From a checkpoint of a small transformer trained on Wikipedia.
Architecture: RMSNorm before each block, rotary positions, embeddings untied during training, normalized queries and keys, some layers without attention, local attention windows, gated attention, value embeddings, hashed n-gram embeddings, a smear gate, skips across layers, capped logits.
Training: 479M tokens, 7383 steps.
Each number is 200 + 40 x the weight over the matrix's rms, rounded and kept within 0 to 999. Layers, rows and columns count from 0.

# up: layer 6 MLP up, 576x192, rms 0.206, rows 12-20, columns 0-191
# down: layer 6 MLP down (transposed), 576x192, rms 0.174, rows 12-19, columns 0-191
up12,189,170,206,142,207,178,138,177,210,267,198,181,187,268,215,200,191,159,203,169,292,212,207,216,190,169,137,153,195,161,240,190,219,227,185,183,200,215,176,187,241,233,160,238,137,166,205,225,117,174,246,244,241,269,217,138,229,194,205,159,270,257,168,253,225,128,178,153,174,159,189,198,253,193,324,156,182,234,206,213,247,188,195,161,234,231,221,267,244,253,154,174,169,170,203,227,155,255,263,218,215,142,170,232,158,234,231,155,218,185,171,233,100,241,235,147,124,241,240,122,174,231,203,105,211,212,256,260,253,229,249,150,184,301,182,138,167,172,209,208,266,221,206,201,143,243,120,199,274,124,185,224,141,224,220,168,129,213,169,267,132,253,192,163,118,187,227,207,148,153,311,201,220,199,155,205,204,221,187,198,298,217,240,120,141,233,208,247,215,245,107,138
down12,174,77,199,264,199,220,232,198,237,190,221,323,253,187,171,203,187,185,166,191,268,247,241,167,157,143,217,183,203,226,288,217,248,200,151,238,237,159,194,179,237,217,249,224,98,126,230,231,163,217,233,211,201,262,193,265,202,163,201,192,268,203,202,201,228,168,218,156,219,210,157,185,269,199,191,172,180,267,139,216,209,238,224,203,233,215,258,215,210,149,173,156,149,240,186,93,134,312,247,105,210,184,251,229,187,156,208,244,257,213,226,167,117,237,221,213,116,207,250,229,253,182,209,132,215,183,160,177,246,188,96,134,222,225,213,153,138,245,248,219,123,192,246,244,145,300,142,182,142,148,304,218,178,176,257,207,169,263,216,255,128,258,230,197,77,244,222,266,238,146,169,271,219,238,103,106,204,202,167,212,268,98,207,171,191,187,245,214,204,211,150,152
up13,215,249,244,159,254,192,180,163,155,217,222,135,137,281,220,219,204,231,129,212,272,261,240,284,223,267,183,209,195,130,243,218,220,224,233,252,228,190,202,173,237,187,234,161,235,286,202,232,248,259,171,162,243,235,201,176,238,209,192,155,201,192,212,173,204,150,223,151,168,221,192,217,239,220,269,200,235,217,260,192,181,212,136,218,217,166,185,258,218,272,224,291,201,209,132,193,190,235,206,162,253,186,214,242,179,132,230,227,176,179,246,221,189,347,306,161,181,149,169,241,227,199,209,210,174,176,289,165,249,220,183,152,238,170,233,221,153,307,136,272,172,89,178,264,160,132,263,180,194,211,105,217,318,227,179,197,226,192,196,209,234,165,229,145,127,204,130,227,237,228,226,185,226,197,133,236,207,182,233,204,146,186,189,187,204,153,164,251,178,218,263,264
down13,206,230,206,206,168,151,189,130,195,222,228,235,238,264,266,146,202,238,208,189,179,194,245,246,222,160,179,105,218,158,218,256,116,197,193,203,235,112,200,246,157,241,205,183,228,278,207,125,191,134,152,285,212,201,219,212,256,218,167,169,309,154,148,214,249,192,301,171,169,174,103,211,163,175,183,223,155,199,165,257,229,229,187,233,187,218,273,218,190,229,199,169,209,133,221,200,222,220,232,251,102,253,189,192,246,207,143,148,200,232,171,254,196,141,155,193,230,157,268,181,238,249,245,196,220,188,168,230,195,266,177,141,124,244,157,141,195,245,190,178,160,231,195,243,181,145,136,218,206,175,200,191,227,225,175,156,228,125,189,159,132,196,208,213,186,121,195,213,177,125,175,226,229,243,184,183,125,225,197,201,226,224,182,237,259,177,208,224,186,139,115,191
up14,146,191,203,235,228,149,243,244,268,275,268,212,182,235,173,137,145,234,212,196,181,203,199,223,264,186,227,171,282,209,204,250,205,230,175,214,214,249,169,130,197,206,161,221,173,177,208,245,163,220,168,149,148,215,114,230,215,238,133,216,197,162,171,135,195,209,190,172,224,245,217,176,230,150,259,146,237,184,227,194,173,188,278,204,180,177,174,251,200,145,251,240,208,216,97,287,193,174,176,204,201,182,186,238,187,166,215,211,121,236,136,101,157,120,163,185,207,229,194,197,139,165,236,167,230,193,143,182,227,254,228,202,161,162,168,176,185,187,243,158,211,245,175,217,227,134,214,236,173,186,239,225,198,99,195,204,187,132,196,149,211,183,187,238,201,159,197,205,214,197,144,190,265,246,242,152,148,186,216,147,118,167,236,175,140,255,190,157,186,138,202,139
down14,224,205,148,262,170,212,206,272,202,221,243,173,227,108,250,226,164,241,214,156,270,217,170,156,221,160,174,208,204,309,231,236,257,183,146,209,225,228,244,203,239,183,203,182,176,184,165,201,221,202,170,143,180,197,198,212,163,198,244,253,228,197,201,262,196,235,220,182,207,175,261,213,234,142,169,213,167,201,207,203,200,186,176,194,195,205,144,244,245,184,233,186,215,209,153,246,203,237,159,297,168,227,204,183,224,174,214,277,225,183,143,219,158,186,189,203,207,192,213,215,205,192,240,199,130,199,158,171,316,141,200,198,214,234,183,200,238,162,181,176,199,176,261,219,247,193,203,203,129,236,143,201,218,150,210,219,120,183,217,141,81,260,168,241,251,165,201,192,182,162,178,168,300,201,217,217,129,290,201,235,248,274,181,161,222,195,194,191,202,153,228,179
up15,258,147,272,176,192,215,270,249,205,207,227,184,181,187,188,221,180,207,253,200,182,256,186,186,237,191,159,218,157,258,200,225,250,180,172,143,199,162,188,232,138,258,219,182,170,235,130,178,203,225,183,148,259,240,249,277,205,142,197,176,196,258,117,211,191,110,211,181,162,220,211,170,153,192,181,168,267,215,180,203,210,216,170,127,160,166,274,240,172,226,302,208,202,220,205,212,171,174,144,226,185,240,198,217,237,253,245,229,260,205,221,178,243,252,213,243,140,131,159,226,140,184,291,193,187,227,184,216,251,229,195,200,278,163,217,175,160,188,149,165,189,261,183,149,114,183,194,207,180,208,103,181,190,216,212,190,191,168,186,178,193,194,265,173,218,129,205,228,234,145,174,193,170,199,233,279,149,146,155,223,158,189,265,256,175,183,157,192,209,186,160,160
down15,192,199,208,105,198,309,198,186,161,177,208,156,222,220,260,222,232,202,258,186,152,183,237,163,152,192,232,202,228,293,187,171,233,235,205,185,221,190,237,251,169,261,186,187,237,171,254,249,162,198,255,167,274,236,190,164,174,231,203,230,191,151,222,223,194,211,187,189,283,178,222,244,211,258,204,140,174,170,231,206,152,182,244,252,193,210,128,179,206,176,147,170,233,240,174,222,221,188,176,170,130,164,173,213,167,174,229,225,237,295,220,168,136,263,258,165,167,175,261,176,242,223,129,186,188,219,165,256,247,201,263,226,216,212,177,197,194,124,262,169,166,164,157,200,209,149,256,199,169,211,211,236,192,248,206,205,168,213,170,182,182,184,151,171,158,184,182,201,187,160,69,180,215,230,211,200,270,192,256,200,242,243,217,218,145,240,184,220,267,218,183,126
up16,194,221,216,186,236,175,221,154,156,227,165,274,212,212,174,259,232,199,180,90,218,239,145,179,156,216,247,135,234,212,184,185,214,151,223,192,201,164,203,185,183,197,192,207,265,204,215,179,196,222,206,210,234,205,184,272,190,188,172,196,217,217,265,206,249,142,214,234,183,198,236,232,223,183,211,213,185,228,232,158,204,173,221,200,205,193,206,144,271,195,180,223,193,161,188,165,144,220,170,227,149,168,259,189,184,180,171,162,204,201,174,144,182,121,191,250,219,167,232,181,206,152,214,252,201,178,209,195,215,227,181,186,181,224,263,268,155,222,235,171,297,162,217,183,195,151,211,194,252,166,227,169,222,175,207,205,288,208,237,216,195,170,193,170,187,160,289,262,223,193,221,178,218,222,212,192,180,224,238,268,256,207,171,242,147,231,199,247,211,188,161,199
down16,297,180,200,217,185,160,259,150,130,192,219,131,218,136,179,171,167,138,179,182,208,200,172,216,197,185,268,196,178,190,204,218,220,195,193,236,235,194,181,192,202,174,224,223,250,202,210,178,241,204,180,141,236,172,192,194,270,223,163,266,162,269,258,153,267,152,173,200,241,167,224,202,232,233,206,192,227,171,243,151,166,206,200,271,218,198,207,267,224,145,201,208,211,218,137,184,241,158,189,244,210,230,243,186,223,202,180,169,183,210,253,173,214,170,232,210,162,169,223,199,210,230,224,152,179,131,278,190,169,270,230,188,222,218,181,264,158,176,165,253,173,233,184,165,206,166,158,229,226,249,185,170,208,216,187,245,238,221,209,200,234,156,247,148,169,198,181,247,187,156,188,223,214,218,179,255,254,221,172,178,228,225,132,187,207,148,197,150,224,215,174,186
up17,221,231,238,169,209,219,167,184,198,218,126,174,172,183,213,263,210,175,221,150,208,195,235,212,151,310,185,190,179,121,198,255,229,176,243,231,208,198,137,249,159,177,223,186,260,226,178,207,180,201,179,208,201,190,165,221,163,247,222,177,187,220,230,208,262,188,133,234,117,188,184,234,254,273,227,224,240,186,212,201,154,207,178,252,221,215,169,233,236,211,200,190,144,217,145,253,207,238,159,151,246,208,213,196,222,221,135,219,154,178,226,149,254,185,212,198,199,156,148,282,214,284,150,206,190,237,161,160,148,239,211,260,236,261,200,205,224,193,207,224,188,255,225,179,200,193,171,225,188,101,188,171,152,151,219,182,199,203,199,162,177,166,214,234,199,192,252,138,288,200,224,275,217,206,178,196,204,184,228,170,215,176,131,201,181,207,231,145,285,221,246,234
down17,221,183,130,213,197,235,219,228,151,199,222,153,182,153,167,252,225,191,231,171,200,210,160,129,220,157,236,268,174,179,183,220,254,274,253,230,140,188,200,137,228,191,169,199,194,160,200,196,169,251,188,237,231,169,188,183,154,160,144,175,235,267,173,222,173,272,161,249,196,254,193,173,204,228,137,237,233,221,251,208,190,218,161,233,179,210,250,128,187,229,224,168,206,182,137,214,204,161,248,177,213,227,185,167,200,197,200,213,247,158,243,213,218,201,240,210,196,193,155,197,201,208,111,245,145,163,193,166,256,167,233,204,243,146,204,208,229,234,220,174,207,205,178,229,228,161,264,182,259,215,203,165,228,180,175,252,196,203,151,167,217,185,218,265,182,181,172,192,170,135,230,109,217,193,248,169,159,271,94,200,214,235,222,230,187,181,178,235,228,208,216,246
up18,153,193,223,208,195,211,210,239,266,220,230,218,251,231,253,228,219,153,233,231,187,128,192,174,197,247,149,202,210,206,190,210,161,245,162,280,232,157,185,191,188,192,169,240,197,209,241,238,221,194,216,176,249,174,194,146,176,196,236,155,194,129,206,275,258,232,203,198,243,167,182,190,189,167,168,156,161,215,199,227,201,204,182,164,219,177,233,209,210,186,175,203,201,178,227,218,191,168,186,167,237,153,180,194,183,131,217,201,224,169,241,189,155,184,149,189,178,171,231,150,176,169,220,217,238,191,218,237,196,234,161,180,218,182,188,181,260,207,183,283,244,214,255,233,186,245,230,187,190,195,206,223,234,251,242,199,228,135,161,133,164,206,227,206,216,213,166,182,210,218,203,235,186,174,205,222,198,200,238,111,241,241,199,224,234,203,219,148,193,192,233,198
down18,229,174,233,137,210,183,162,227,247,131,141,172,233,213,177,220,167,168,160,225,196,168,181,212,176,191,179,208,228,162,231,168,158,232,189,159,218,251,206,170,229,184,224,174,220,193,200,194,278,216,169,160,200,208,180,207,193,186,170,175,201,210,258,174,178,242,154,180,199,159,204,195,159,231,218,199,205,97,149,156,242,231,183,201,213,123,242,151,169,209,222,184,291,172,189,128,172,187,190,133,252,152,172,203,176,206,226,212,130,167,201,202,211,178,208,202,242,177,197,190,195,159,180,218,169,185,245,177,188,257,221,267,171,217,213,195,164,241,259,297,174,205,170,168,233,149,208,242,203,267,199,174,227,238,175,180,147,217,142,159,197,238,197,238,143,228,181,204,250,226,170,216,169,234,236,159,184,198,143,197,221,241,249,254,230,177,193,218,207,259,206,163
up19,255,176,334,236,219,237,260,168,306,223,150,227,221,153,155,145,187,189,191,201,169,158,198,203,150,228,150,199,222,133,166,205,180,167,180,177,236,230,217,138,257,257,192,132,195,168,85,117,164,181,242,257,236,177,113,178,195,230,188,208,203,194,164,166,94,167,176,200,201,130,202,164,246,182,117,235,267,273,126,190,158,239,217,155,124,257,163,164,181,199,244,209,129,236,213,214,209,172,221,194,166,172,155,245,157,189,148,201,107,214,125,163,220,178,189,242,190,194,265,257,175,122,219,246,277,168,200,193,189,145,190,174,219,212,177,220,167,191,128,175,176,303,192,181,155,202,199,173,188,170,160,147,176,177,230,194,193,187,180,235,214,201,212,183,245,146,179,242,206,246,142,207,213,196,256,212,159,188,205,213,151,159,248,227,307,200,173,212,196,228,185,193
down19,81,243,150,219,176,161,163,193,206,144,251,131,196,243,191,172,160,186,209,173,157,214,226,174,178,179,351,217,244,240,216,141,203,212,205,211,193,209,265,190,176,232,228,237,201,215,175,158,212,248,192,268,126,128,209,196,210,241,225,187,180,198,114,134,193,188,158,191,162,194,159,244,216,232,246,165,164,196,240,197,175,183,175,250,162,167,260,183,187,183,270,131,196,175,289,173,279,276,214,153,185,241,162,233,183,295,245,168,163,199,248,200,211,216,158,201,171,176,193,240,158,196,159,252,217,199,240,261,237,223,211,186,194,217,269,253,173,141,227,246,193,186,155,174,189,342,230,245,137,303,235,271,263,188,161,204,213,202,187,226,228,175,206,221,150,166,166,223,222,213,144,173,177,216,154,168,180,154,178,274,124,288,223,190,142,177,119,213,167,207,129,261
up20,237,210,161,243,153,207,192,238,249,187,197,185,216,227,188,173,188,229,180,180,244,214,170,199,230,246,138,221,254,146,176,198,205,211,236,158,169,191,182,253,203,185,233,191,223,140,220,199,193,199,205,213,131,216,190,120,187,207,203,157,226,204,147,244,207,180,192,219,126,185,193,140,206,234,211,138,237,170,168,214,262,167,241,229,179,273,135,238,231,260,116,197,183,202,215,230,178,251,210,226,275,170,199,139,202,153,175,230,229,190,230,133,251,206,203,203,214,220,220,219,228,150,256,202,199,204,226,242,183,169,148,191,224,281,186,171,236,278,221,262,155,150,210,202,225,166,216,181,226,203,185,190,186,211,222,190,210,134,217,219,185,256,253,267,289,191,225,143,227,245,265,235,142,238,204,188,207,214,245,165,161,224,227,212,234,209,183,235,203,243,271,156